Weights of a small GPT-style language model, trained from scratch on English Wikipedia: MLP 384 ReLU, learned positions.
Each number is 500 + 40 x the weight over its row's rms, rounded and kept within 0 to 999. Layers, rows and columns count from 0. Numbers have three digits each. The size before them is the row's rms in percent of the matrix's.

# down: layer 4 MLP down (transposed), 384x128, rms 0.0705, rows 340-364, columns 0-127
# up: layer 4 MLP up, 384x128, rms 0.0835, rows 341-364, columns 0-127
down340 102:517548535554466415469478515554481480512460521492502462451496463562509540408521582468478516480492480456458473464537501543482507547448610542510459516497539565561535533578497513457482483474457459389542464526472492547547470518520429469521554422509540407457490528509586476498500495522518441526475498494512494478567508518498541427531529557473434500508470547533478493450472536530482504498493
up341 083:506476526474514550550437438492510435502522550503556459458527470538521524531543469540486526408458525478537472535582582466539522507486549486506560520486585444506496469419534504480490561440472484499491464534509387501546474511542509517414519521510498504525537485464527527519489485534448510497471498501552489510540393476442510464466453502474499444472554551565409494468513507479516520557414
down341 086:487486480491421457491515513498525457536484434459577456461479483513519585571450454500516508510477518511471423506512589592503477485500386429500522497466539521445540434477467568455525515516502507552509495501505418468483533462548477436540537531528542483556540518515486508472537445403535525555522548523479433511531376504535546509508467491492510480499500534497502534474498543493508449548504
up342 139:490494466506467448491474485533473446488497432515520524531536549501516491516518490480459549488497482551451493478540480518397509531577500492466489476503569458542471522533527500561512488540549638502523453489470527488490456508514533540448429496507467494535490605534564456494566502478531476446464465469513483520552353473487505464482451502457521525541541500524506514570519577523499480572423
down342 161:513543495485498480460399585398484579445531505433515527489506489475490465484497493379535481478483446518535512533540473506504501530468471474517497537449453437459594516543455495501529456490474530487525599500525555546549466503529499482461523442467427493549503422511489416452481487548513450533504544555534513490496585533539506526520536488489481458510525510591502523514554480435487509491494
up343 110:507463558602506538478582594455499471524407471507541475524520477473530493512509508533460474470469495481471489453505534442498435529531520500518503467488535513519426488485490461477479496523469490525609427549543527514568520578523484535477509474526505478489512470526553464514497477484484506509461495497570504513499457491611435512531457493498515512462475496518477441641464477385524525509444
down343 111:499552523485482507499419468484442557456562522506380532516541465483513503511515525524448497499431490472535505481523586503535525483502472555498547511509584469455467577523533512555547533494535475482482487487454501486484503477419494532503461477453528447479550537420545436494528525540546440523510516497530533483537482483478498436509610499467427519439549467573432455474480478564585513501521
up344 092:453478416523477511455547564460464531500556521480537432527543590575518505489534533489532476528466521505452481476492528484543414596430497498415473470466516505479472499480486487557484510474534529441496406599504482593560479490528464545443560427546514497457519567501549492473575491510499547464464523453546468469549450520478492528503495464430505551475458503485482459511511493502495511506513
down344 089:527489522453514526449481468468471496514462511505552620490544446452534513497536432549466518434516488539477497487544461490496546466508517583616525481496455483486464453560511470533522526576449541543432495457435498423524511425444433511557550496459478527533459461480477512522548498550483483512584510538467590509526493502517519498452471517596501551511494433494440507483516476544506492487506
up345 115:442478487530501446464560449414431556480541501477487537534443550568564507523510451584491486481521502504445500495486494519504464474495491513443473415434486538563447512491493480463547523589513589479533492429470566529522441534523525488493485489508507555498479559442508470496496440541499520491502509457529466465525450532463495510500459426465559527502382473581474519530485521456533542551462
down345 125:459494496558526540509486518527486382530504479563536533569494473464491499480480432447468455520524421472485482535431531519513462540541517497532575505495543520457500531467439429440526542433550470483492495442491418458484535567522543501444538498540509485545446479519487544561562411495571485423515519464447482526466529543529429513529516584514500493541500517474560488501457494499464555479478
up346 102:419535555465469505522514440525522399497506441455515450559502532553474519518508453480559480476403496545460513463582518506499456656475549563491552484468518463466465460547514446499523544529527491516458402518502532569504525512492478573473548505553534482457515563499505515472510515537520532513521530533518453496538507502540472554543476458475506532549465483481545479473558502502545505510427
down346 099:567414504534505526532502480507468434547550522531544507539522470503463513595456451459443491477526494539501451459522488472494482492584521528459496531485487466497468504525535493570450430491447503569489480443462435467550515461496551513601548477454537467473471505551526498489409482515489546564479486405554493494524525439528548456493502475513567503570477530515465491550496492410496510418475
up347 106:442557475501488535474495539463518478539431442456442510529526502512535509528428478548409440463482467528501484520545505533511502546486511536489572480462450559469516485469487413558517558502571549555435528491398511452476494505483422478454524492520505440521547572480499502501570424556522540505588498510477470437561516520553497564492530505502542449456486521560447494544534488483532521519481
down347 111:568563448493497466580510542445525589517480508500550565496545530524551515515430428482488529506565469502437497548478499520586504547512488510478527454553503510469460501448468474550437483487469560489498474540496458498474513468472480445539522481514521498503479474541521506531493525502512492468596484523484397537519554487490570481512534454567493361515444471433470552448516506526447478526455
up348 128:477492495552511486536482457526524478550462496516545498518451500527511486524352466514499549490419479466502498449481533350469443615502470462454531507462515564540475472505492493502553518597516482494519473430481471523510509528528514579476504469508495496456530511489517522513536481606525499491493484464548514465498530490495463550539497456515577521510457492456535510540523544447517593499554
down348 117:561436552517477615542484529552568446495567498471523468516468571461539535505526494468471492466505458510506509403525531514452462527524492452522543499503518488496461520572506515567440561468458570460463463536505461458481517460525466542568431553451463520435477479536505491477411476512460499552486546502522522470486490530542472532479507483508463511541452586467509514509537516512503391439447
up349 096:509472463491499479513461483495531416558473433524528411475567471508490502536625490430446447467488483481518475500546505466513482496539557515649446536514506495461457477520566463590499587463480556553460500489470453461529462516549502524482468596511420461531499516481483534499523513515470453432492471526515500483537507460535543496468554525510492543499500467521477494510527529483502489511412
down349 093:501561455467479478543525490547489511454528577486575494502473467482567555502461501508528537434533501491518512565526483436530426504525465548453600496524443578529450426493486544460544506537507476554475492473540429530480443475519485507442528502499452483474589539444520446510407469419532490531500502502449511482489474545481516505616469552538463478452478484487569501500506503519470494531441
up350 101:501533572504487466470480460457548517470486485513504472522545491518513465534576496498438534499482449590493502505530566477459491555477568549429527447485460516494484440482489566462530536526504505517505435515495520593522497532473508542469484417452470553521489474445524524509571485541525500518582483532498505474495515479514476477460494435452594438522534516544496451493525622372520466461517
down350 105:546416499529452536546453458418527413453462517504445516486480493570483428461518515511503470476503592484488489522511526570439538533572490543491528479484514468504498435595533533500503471475520506452504585444510481555473467509549418535477560511511462474472523441540555436486477530416561508521537465418483474582536450466555545474500489478539468531486519531482520464482488518510523514528520
up351 114:489489485543501452469497484527500461623508410492504511480511567472511571574485529575487501486529558512473458444515555448498523510574529477573520447507523453507423539423565482525502495436554543512504457554509556492452487550534492496471461557533513465564441534557549500495541528439539502426500494552550481493476465517527508432488463479479523513533465487549433487539479586476502523508534
down351 112:514493467488449478556568574547483454507484525505498533519500463471550553491464451501464552469491459531565477553531449494563506518449531484447576452507478554459529437465434499521562519508529398459506475485472565519467516539545456543498501479547433447559562549433487503494483483507529569522511486565450470529538509558493497505491431592464541494494453494527485483588462440496474460457471
up352 103:396518564522460466477506446558483499502544404440513450458508505531535522486541521474440497506497498481473469483598471467400533538486488546557491533526491467487494449510491452529533554483568504530449514453470529489526449490521499590481514564526467455547537527480502505511549464502510512426491484447484534461518381533521508495489511485478474553493440487631477467473532473559541515471505
down352 104:504515539470490486411535478481431506543422481572573562514520519501445547483526561443516584486447523449462479553428540398504492462543548534541572514576497466520476458578504452540542461501443465518473472464521454485496549495536516482571484466512472528521520444510539525494487498483518478498434474477522553541459501529440472561534460455532530547486515477472431512444471468540477478557508
up353 119:583501496492599476556455489505475486516598507538494492491424570500531441528519441504545529498498468464583544476484512476499484500475502489531471505432582455487486543363539523489505521474410544523527480511574509468502516501526462491463534497521519449553492485499509439482531557486492442505455523561530531512492505477508501596553523523500514481421591497436500452455487465514436509468507
down353 112:468496533478521528479502418518428486487491590548505587508545524554475485457526494518499473525519502482513486466460410489469513456506540529517549455473527534505477560486550509461532437511512480487436436566528513540456507466550432459532566525507539469508503541549547491465466509569485579458501468399519521496435434477450541510488496524523412477534495504467558529489492590560521580509453
up354 075:454547434552584427539519501461540492499537455479471431499516470501594486488448485482453523483492510591457522487498471494529445545496495549492531461461505466528493467434409529463503539563472471488524502493456510576480524481508551564460448521557420508501539565495526465451487496506505558484500519512590494492511501473510482571502514508456499407468509455604490449575518520441517518529456
down354 062:558500495546512537511440512452480443426496519517491464494515535520478407496460577443456546544481546463562535530503557448463525575561488404500452486491549588474534512487473542481523500442471474487517489542505523441456508558590465456469545465568447439549461418489492497550437519495538467462507506532511513467459532582484463475567506541508489534508519505527501486450502512559493488450468
up355 104:444520497550526567418536483482510469443425554492484487542553507500535599500445481505505484482521492515451538509469447479526470534435477500475486540477548508555493510533501446483517493502489506573466462558464511484558437546510520579495525462509477467559602421479494418502463539506532544525524467564539527426514569542489545543469426421513519525452436503512565472524492521558528499496468
down355 113:478501532483578436502477523494537591521468471492491457506462473556490528493438487528418555507483532475477513530474506501503459499612472543549511471478485499554488487519458599567513548531470548452479527494539474517473507534531408506473480468449564489487477477451442508540498448425478502583505463477485459517430480532593499481498493579546523547485553493517526481472523566564486474540414
up356 084:480518526517527517482594544495509463441484580493499476484413516548573431423501488494473510463459486540482479445498491528575507604492520523511499447485539444519503479473475365471493514479502492523475555594495495515525495556497451556488491488485512497459483526523559490476482510533454465538529529478510587440558445564535476579517437448419522476489457535515473462504531536496506509450520
down356 073:527541476515400542510499508469503608400492416540471469526488505530535491487457472493577567545442502527537438530553416488482489452551497470524538492464565490450533457542468496533517501484511571463459471512506546491516523443568517432505476450468491489517470552488526464551430460463456496516465553466492511544539473489483562587445527509508522553542472544582444482500482465511494533512498
up357 107:525466474549529524499492459519480484480533541501550547523548456473482539522505474545470423450484471511592544440540499501457511492535584483468454517506521475468427565453544489470507527467449547445524560499531538453503494485518480499512480486515514518485464555567482582482471457508477476528506550487488470426536432519524524453528512365377503500543500503514467541476537517534552558540403
down357 117:496492463485510474474426558528470424463479501514526399492490490521541525539509580489570356476494495449481518486601493521477465480568563495532530510545541586448485481553458512534580539477543542526460533513440467450444507480558565477456465498521507521495473566499505497540436421480539553542412464436488535543480526522505492520514509513481500473466469488514506488499538484518519500519493
up358 130:505546555464564535414451498523449517541497489547488533440545492530468483571514511521435456471477466542504522493573421490441476492433483558604524541477492536513491442526491459490517536575471512566465521524480450482485521455505533502490568559505468459443558430476461519496477504489459476505507554503503503427539524489575556463531467438419463561489492483504520418440510501477469495526441
down358 155:473458475515465527508526465505568549522514563423445456543515515476525478510513484534527573424438540525526489508515515542506527503512515499521468526520524556500499529438489484527527396515429475474467463414530581511459458509481559524448556490488435543501537427420554445550485510495506512532553515509532526549590582430451462519490567499537527502484460489479496471482496507425546415483500
up359 064:487487525487445487461515537481556495501444516430509468492470521523514509491512479533426440426429479541497496487521452440406398562483457543526450511522522505487446501473507457482585480483513533544481528508524570544532482544556481529465526470560430510548532557504493473405513557465491448466564500521487457464529481502606462509478490478482494475480493492530513499499614516541567561522546
down359 058:612533534514527466538499532508514547492459516519496449463503512487568490486466505516463476483526418497540521527566561505529438503460468505494431430484529519516549450478518550498456421441497458370531577510615528498552542525517495482488439473437550449499458513484490539498416522521452527496467491492489456538518501551570517516421466494562473476480511519459537483533549489505482504467457
up360 105:491506477542527450468459494429498499531524448500489488521436555478528562612428503583482464447526513481563493433541518466562469541513564526533463518447516449484510607461476445511509580502466472570449439533421516568494458498516446510493482490509429557499478552546480447477472489464544514501531504486480458543555441467533465435522517517494549479483487524511515515502490529503492587457530
down360 112:495475524487494545504382483444575472465429598510527563490430471508481519502563600526526516462504477510518487474496500523481424571541476491502475487518520532464549551456568531498549530464577526530481515549513529480455507459488544456437486493500516541478507546474502516494511489467460510461522496508550481578512479517520497514557506503544453506482442498479525526479477353498441521470394
up361 095:507454530467539430493465526523526473517518509525549584521467509546531534560526438491405571463490472557495498424556478438441503555515549583547464550483516493556476481530515505502513576637492448515489433456448448490535524472512557511496487488496487486490527575519473487499516484480469565507488497494531562502565401452494496450505470484460485483476479495536476495473500561509484591485533
down361 089:516443439523486521528485513502441524475628529479493512500476475494449548518453460441500506497491463594450524539510539484483511484493525486440589498482538480501516567506423504524490520457476494510573547478481518481425492557528481451515446535551513465550484521538577485532480503429523553496387531506491406496520441504533500484488473583510520439487443492553496552481490453566449469470464
up362 106:484465453476513487526512447496488545508503602473494519469493503478550493526413495450535425475503617472602482487489442426481531477476430556483483456496568428534519491431461490496510544509453499523457531514543496506563489491523487495490509530514520495501549434510546431501446491559450455463471487504553474454509566538486579479481526488506481454461562469426430544513519581514512552527517
down362 113:531449479489501553453571482547453467527535558476539505470477470556465534400499535475533590527530470463480482563555507534448484515477595522531567493491485492457583500470533548464575509483565461497515455510447452457428504489556508428469439479515541497469488516466433541559506456457515507512556464516512468560478450495465482454549504516540520465493463489513499487436509476574497462424553
up363 104:499437542549476536478472506509474479515470484482509489548538503474524463466503530516451526434484536602554469545452515443524487490574466482585515438496536495483415543436502458408456473442491494552462534461565545512576520571516548543449469466494472506515477528534535488509490486448466486494473514538491561498485551510583522508565449527509481520501559502531393474428496523442534576511498
down363 104:479519491482504550488503580488454463470580585559469571488488517557541520418504552511415530486507486548603473537483520498522490525539527473463480434494482503504522576495503518506489555478541572476508569539502563457484456481521456504493442521419424468530522514517523480507533471535532520486444485480449498507468569436535522513532423542463481508505510471473502535415468500508425468418560
up364 068:497442502564499468477488524469446473503434492465485488536520529506528559533494447605522482450493497550418471489526528477506480534551488586406515492482514538521451533509475446461511518488563494506528491550525506522510515528565479592427579428590512482513567524467488435459496520525527504451472464510537486504544485506472494557464431480501532489384489446531505459474525532467485590541507
down364 059:514461491498501512420473501475532503510533509390568492520413484525550477464459549560500503451445544484489527485502520467589497522529533553532486543482425476498488506497498412536518494481479443471548460542557534471518471496499461468510577549476449501482560537449506486462481479489457482594471537482420456523459414553558541417558509532447476456471478508526517478564531502527537483434504